From a checkpoint of a small transformer trained on Wikipedia: normalized queries and keys.
Each number is 200 + 40 x the weight over its row's rms, rounded and kept within 0 to 999. Layers, rows and columns count from 0. The size before them is the row's rms in percent of the matrix's.

# layer 7 attention value, 192x192, rms 0.11, rows 97-130, columns 48-95
094,160,220,173,191,213,238,198,193,186,215,177,211,167,171,172,183,223,155,239,228,275,158,206,191,225,187,201,184,206,232,133,158,214,181,212,286,197,150,188,264,166,173,154,198,210,286,204,207
098,167,224,173,193,207,223,198,244,157,215,126,200,268,244,194,222,236,192,111,264,221,175,192,196,240,171,164,167,186,167,213,209,220,172,234,212,189,158,168,195,137,108,140,269,199,174,208,143
090,254,176,261,241,239,229,210,99,233,132,183,235,143,263,192,191,221,187,246,213,232,179,160,200,154,185,277,194,180,177,206,155,255,253,178,217,191,190,154,217,173,233,224,172,175,193,187,190
098,222,227,250,278,188,273,190,198,230,205,232,220,154,277,243,218,199,228,178,207,255,238,226,194,289,249,186,145,220,172,195,195,204,222,208,126,193,199,137,182,209,217,228,174,193,198,225,265
099,162,214,213,181,179,122,199,130,139,164,191,194,245,193,146,237,237,168,222,225,120,180,200,231,208,213,233,291,180,198,264,167,214,159,261,248,193,190,133,252,193,256,182,213,225,254,207,166
097,236,128,241,261,214,229,165,208,245,209,197,169,259,181,231,187,169,197,203,169,149,211,173,219,241,121,168,185,184,143,163,67,103,189,229,212,246,188,239,225,167,156,225,209,203,172,232,153
106,198,237,203,189,227,199,137,201,253,151,191,171,183,272,169,121,201,156,164,174,245,215,191,216,190,159,188,187,247,233,96,108,187,231,222,228,221,129,201,301,199,239,197,211,144,217,247,133
099,193,163,174,144,196,229,209,221,163,235,205,211,295,220,172,230,158,191,197,213,150,195,182,222,195,186,176,212,198,184,222,224,132,193,201,222,204,257,194,206,237,241,184,210,201,150,274,178
101,254,199,197,180,212,230,185,208,210,170,196,164,251,160,234,175,172,174,200,228,208,155,202,195,229,295,228,183,213,218,138,169,231,143,180,186,106,155,219,208,260,240,197,183,232,220,196,256
099,238,211,172,205,203,160,231,145,260,226,193,202,171,107,144,220,222,167,204,143,228,138,208,263,261,158,176,169,213,188,153,221,223,277,141,218,185,251,181,218,270,168,149,224,193,208,166,166
092,110,198,241,246,214,156,204,148,238,101,213,195,197,192,242,234,208,156,208,234,183,235,139,253,150,214,174,149,124,232,229,169,272,167,169,205,253,125,205,185,247,173,145,192,197,131,241,241
102,224,212,201,180,299,247,168,181,199,249,205,190,147,204,226,201,214,178,192,213,136,206,99,188,187,206,154,282,244,190,165,154,199,167,175,163,249,268,237,235,137,152,217,186,160,177,217,167
095,204,167,177,242,148,214,173,159,211,222,169,263,205,115,179,261,236,182,200,212,146,246,157,215,159,205,284,182,198,241,200,209,263,233,184,209,154,151,162,182,197,307,179,256,194,229,245,155
099,177,219,141,268,274,159,152,245,200,173,165,289,177,224,213,157,212,195,158,166,213,135,151,161,228,160,273,187,187,266,202,194,167,219,256,214,157,251,130,189,177,193,185,191,305,199,207,161
102,161,167,215,142,202,234,197,185,186,260,238,228,132,190,311,151,157,182,246,246,267,185,228,191,166,218,246,201,153,273,250,201,129,220,185,232,201,131,250,153,342,248,218,184,147,191,212,179
095,195,306,246,188,232,178,221,165,172,152,158,211,189,194,221,182,215,219,178,159,262,190,167,216,249,180,188,190,198,189,209,201,224,253,242,218,228,204,229,128,201,222,161,158,214,142,229,246
103,255,216,136,197,204,205,186,164,164,175,182,189,244,219,233,174,203,199,144,204,172,248,165,227,248,187,196,162,297,202,142,145,172,158,210,244,261,206,175,180,177,226,199,209,208,231,187,212
101,164,166,222,125,244,193,170,265,153,285,235,223,178,239,213,195,233,134,206,212,138,178,202,142,300,184,184,227,208,199,208,224,118,183,161,228,159,174,142,194,198,256,208,149,216,182,197,234
100,262,174,148,223,278,222,161,174,165,256,156,230,183,122,186,193,217,156,129,226,243,212,244,196,216,192,197,240,176,181,157,206,151,263,194,273,185,237,214,168,206,176,148,283,218,220,112,291
094,216,208,203,237,136,210,253,194,153,277,277,206,201,264,197,246,184,210,205,156,210,236,213,208,183,261,181,250,231,220,131,185,159,205,224,204,215,177,213,251,203,234,180,205,163,201,251,173
100,192,196,128,231,265,239,254,197,199,246,159,176,206,154,227,208,165,251,155,266,149,174,186,183,135,271,181,193,219,131,166,239,154,147,176,268,240,192,218,288,233,159,203,183,168,174,194,193
110,221,179,125,253,251,174,188,242,154,221,180,208,192,218,182,217,160,176,252,222,231,202,272,181,190,184,182,193,191,281,129,201,199,233,213,194,213,281,209,216,148,246,221,296,184,207,143,138
107,232,255,190,113,177,224,144,191,264,203,151,70,194,247,243,217,169,198,146,213,178,165,134,212,262,207,223,247,172,189,218,207,220,241,199,213,174,236,237,123,127,201,209,165,122,264,208,208
101,125,115,255,140,190,193,159,216,247,199,192,157,219,213,167,235,159,191,180,250,208,256,159,238,273,218,254,139,177,205,160,113,146,160,184,190,181,184,191,140,253,214,220,228,168,200,194,225
102,257,197,187,145,168,211,229,174,210,169,269,154,134,199,194,237,245,175,149,202,171,240,162,189,227,227,264,205,191,188,169,182,253,209,202,129,186,257,209,221,262,261,246,242,157,176,131,189
099,179,145,240,252,154,220,196,233,222,205,167,204,131,151,161,236,207,197,189,232,265,153,223,209,257,184,231,185,226,87,188,170,117,210,222,195,195,199,216,143,265,77,150,259,212,174,184,230
101,206,201,152,270,223,198,208,177,183,202,175,143,242,150,197,191,127,176,227,339,173,229,198,260,212,320,260,188,139,196,197,239,225,237,262,157,196,131,233,195,235,128,178,247,183,154,193,203
101,202,204,264,177,181,161,201,213,217,163,190,153,239,257,163,187,144,150,154,153,207,230,210,234,197,124,240,271,142,184,123,252,163,213,252,255,227,180,239,128,257,179,172,214,225,205,226,206
102,162,202,166,163,199,165,209,177,251,212,212,147,171,132,194,184,203,105,176,241,163,194,123,186,179,294,104,201,237,204,220,244,227,216,130,232,178,197,208,199,240,246,224,286,189,218,208,120
099,172,198,244,190,251,172,182,207,197,166,281,193,197,219,275,251,185,98,244,186,173,209,216,269,214,169,256,149,238,214,218,178,179,162,254,232,138,168,221,190,290,243,184,221,261,224,178,235
100,130,229,229,276,215,230,165,171,166,173,145,185,119,164,205,165,209,215,202,221,263,222,178,209,168,150,161,171,153,236,238,199,251,150,239,240,156,166,230,201,151,240,179,208,180,196,234,139
094,224,223,195,193,151,226,199,182,247,166,162,236,171,209,169,195,253,157,237,203,197,246,205,155,186,209,194,194,215,274,240,232,203,190,187,197,217,251,95,240,146,202,211,207,241,192,243,134
101,237,234,182,262,190,237,186,194,242,155,165,159,211,154,189,190,190,262,245,199,190,182,146,205,229,265,197,174,225,231,113,140,189,201,206,194,184,190,283,190,226,184,214,149,193,226,141,167
105,164,175,252,255,125,207,208,179,156,220,225,217,198,179,216,179,118,235,192,162,194,157,258,180,237,223,152,243,180,209,197,226,276,115,223,215,306,221,165,210,178,172,155,242,161,230,223,188
# layer 7 attention output (transposed), 192x192, rms 0.0897, rows 97-130, columns 48-95
095,203,191,302,172,196,183,209,245,233,87,175,179,274,201,187,219,193,184,242,202,164,231,200,189,194,174,195,164,176,217,156,203,204,203,211,185,260,157,146,209,236,240,159,229,181,231,182,189
099,282,287,217,216,197,218,303,160,283,197,233,196,209,204,233,209,214,242,150,198,223,141,240,222,219,126,227,235,150,242,237,236,232,193,131,186,156,271,190,203,250,146,197,163,174,194,186,173
089,242,247,133,152,164,271,181,191,230,250,197,246,238,191,159,253,194,197,183,216,175,181,191,243,194,240,244,226,263,189,252,208,152,205,195,164,222,241,232,154,203,135,144,223,197,173,222,170
098,223,208,197,228,249,191,250,258,256,271,208,168,273,138,154,209,162,199,207,205,243,227,250,168,183,140,221,238,228,207,245,162,289,145,225,196,192,217,258,185,215,185,152,242,262,168,191,148
098,213,233,231,197,196,195,176,179,198,156,163,180,208,206,145,275,127,139,118,152,261,191,206,179,197,183,199,195,195,175,177,214,221,180,192,178,293,201,189,169,180,174,229,161,230,110,208,291
097,259,225,154,222,122,218,165,257,199,172,197,231,125,223,229,214,203,226,219,165,197,260,190,163,224,267,240,203,233,225,176,192,243,133,241,236,221,190,189,181,166,194,198,201,249,154,145,214
102,224,224,204,247,195,196,201,242,164,237,221,235,191,178,174,188,232,218,252,249,204,204,86,170,235,269,215,217,212,271,241,242,122,133,257,193,234,207,200,176,203,199,207,162,174,153,188,204
100,201,259,183,193,190,207,255,191,171,218,237,232,143,192,183,201,281,162,178,233,245,226,238,213,218,200,214,247,183,247,230,136,244,210,208,231,180,182,180,203,154,250,189,273,269,225,216,182
100,184,237,201,228,159,197,214,303,200,232,124,222,220,195,213,113,211,185,210,259,218,174,176,247,216,241,138,166,260,216,198,136,158,268,217,221,252,168,150,256,214,242,169,265,245,240,246,205
097,218,183,187,159,204,295,160,238,148,196,148,218,203,135,192,171,200,223,170,252,216,285,165,220,311,177,266,282,172,211,183,226,183,155,166,211,233,159,233,166,161,203,212,228,166,155,184,231
094,270,175,181,170,128,172,148,282,165,181,169,249,224,132,187,220,193,187,163,195,290,163,262,216,225,176,260,214,206,276,189,213,160,188,177,260,153,221,222,217,173,152,162,168,171,248,190,216
093,161,238,192,210,238,243,207,221,176,204,220,221,277,157,208,201,201,200,151,214,197,200,249,232,228,173,191,164,286,232,180,219,224,177,225,218,106,151,176,108,161,176,229,169,220,180,236,231
095,166,232,199,92,146,262,216,205,212,195,207,140,201,194,163,164,223,184,176,148,243,172,237,223,226,286,215,273,178,141,77,192,157,146,166,221,215,198,208,170,241,139,201,197,189,220,154,248
098,220,240,212,181,231,182,249,137,209,203,272,194,231,227,190,170,215,213,190,200,247,272,277,173,220,215,135,123,153,255,214,187,245,201,201,174,148,251,331,218,225,251,215,163,155,145,253,151
102,213,201,144,143,150,200,230,245,234,220,209,163,231,188,207,191,182,150,193,231,202,176,223,213,211,185,123,281,176,249,194,194,196,202,201,302,152,267,182,214,166,200,228,199,238,269,127,192
093,165,170,172,155,209,146,202,169,334,280,183,222,151,204,138,248,184,198,256,184,191,197,201,188,118,148,208,176,165,162,238,176,201,175,192,107,166,72,228,234,167,179,236,255,140,212,139,198
104,162,159,185,169,173,216,143,213,184,221,215,192,198,209,234,190,229,171,202,200,194,198,192,182,231,188,249,202,219,209,175,209,145,212,218,125,157,252,225,228,200,201,197,213,162,167,135,235
101,217,270,141,195,207,160,229,173,216,176,155,228,217,216,232,238,99,262,231,328,198,233,210,249,170,220,140,142,207,214,219,203,306,213,261,247,238,191,213,173,88,162,173,200,124,194,205,171
099,155,132,181,211,153,161,211,216,248,160,157,227,234,209,224,263,149,215,233,208,196,217,190,233,265,127,141,152,198,177,131,167,163,250,230,260,301,300,237,271,207,135,297,254,211,207,218,135
098,218,261,183,230,171,233,174,191,186,204,222,144,152,196,171,170,236,238,107,286,169,194,208,238,145,209,237,186,231,202,262,168,261,179,264,248,202,162,173,218,185,219,187,155,191,174,177,184
100,222,122,153,213,152,169,168,212,187,248,276,161,223,288,201,207,227,177,176,168,203,254,247,195,204,167,237,181,203,176,220,167,236,192,186,175,196,224,271,180,248,153,275,204,171,223,187,212
103,215,168,236,159,203,251,254,232,257,174,213,125,264,196,217,246,262,200,182,148,174,247,91,213,209,198,269,124,209,239,225,205,271,229,184,242,178,242,163,233,182,268,245,257,151,183,243,231
104,210,228,189,212,199,70,240,189,181,113,237,225,200,188,234,193,218,182,188,226,269,237,148,250,243,222,163,177,213,206,192,214,152,202,252,185,287,255,145,217,201,228,228,211,223,131,145,143
103,291,245,147,154,201,264,212,225,175,163,228,153,276,261,204,258,220,212,232,162,203,124,255,238,184,227,197,202,119,228,179,224,205,122,219,132,218,173,155,224,224,137,167,203,166,202,187,196
100,204,220,220,191,251,180,155,204,224,249,241,176,180,279,203,65,193,201,231,259,154,238,225,181,167,195,179,159,258,137,219,141,206,217,234,228,204,262,148,246,181,210,165,215,215,125,211,182
095,209,231,192,181,231,188,199,205,262,246,145,195,184,173,146,181,170,257,263,215,193,121,231,142,202,188,220,182,210,216,229,220,302,237,175,197,200,119,236,222,261,239,173,207,202,188,264,232
099,179,221,184,205,203,159,170,241,223,198,222,193,172,274,257,185,187,224,169,111,205,202,174,197,264,180,233,191,209,172,234,209,213,145,225,199,168,175,250,308,236,212,207,131,198,204,290,248
103,164,206,164,247,268,186,167,164,204,172,242,274,169,212,168,208,208,185,151,249,181,161,221,202,206,213,165,263,133,247,256,161,197,221,206,160,226,197,164,224,196,165,125,146,117,126,195,207
097,210,246,264,157,218,214,169,236,212,180,231,265,208,165,202,157,216,170,192,252,224,192,207,221,230,139,231,224,163,284,166,205,220,149,225,188,262,200,210,135,110,250,159,177,180,181,169,248
099,199,179,150,101,219,183,212,159,212,204,173,282,227,166,130,126,241,204,57,194,112,171,221,210,211,259,170,230,229,257,219,230,230,204,189,213,229,211,195,184,245,185,124,190,226,186,138,187
102,221,188,201,212,190,205,139,163,194,134,282,265,269,173,205,250,162,158,158,161,240,216,174,132,161,274,205,244,154,240,198,151,171,169,215,231,182,237,223,101,127,198,261,206,201,315,188,238
094,214,182,209,204,196,210,260,210,158,270,198,173,191,137,257,213,303,256,153,186,186,171,172,141,189,222,183,142,186,220,170,153,274,236,186,244,215,240,224,237,174,263,127,169,133,168,247,278
105,233,157,226,218,178,190,221,217,215,175,224,221,215,156,203,132,211,187,244,195,229,175,267,226,246,196,201,240,240,140,194,251,193,225,186,167,233,178,156,222,208,228,156,226,246,169,145,185
100,155,173,166,200,161,200,224,221,223,247,245,209,154,217,185,264,224,289,213,122,247,251,217,152,237,220,193,234,192,159,177,177,141,257,177,237,189,182,175,159,197,184,275,164,215,173,229,247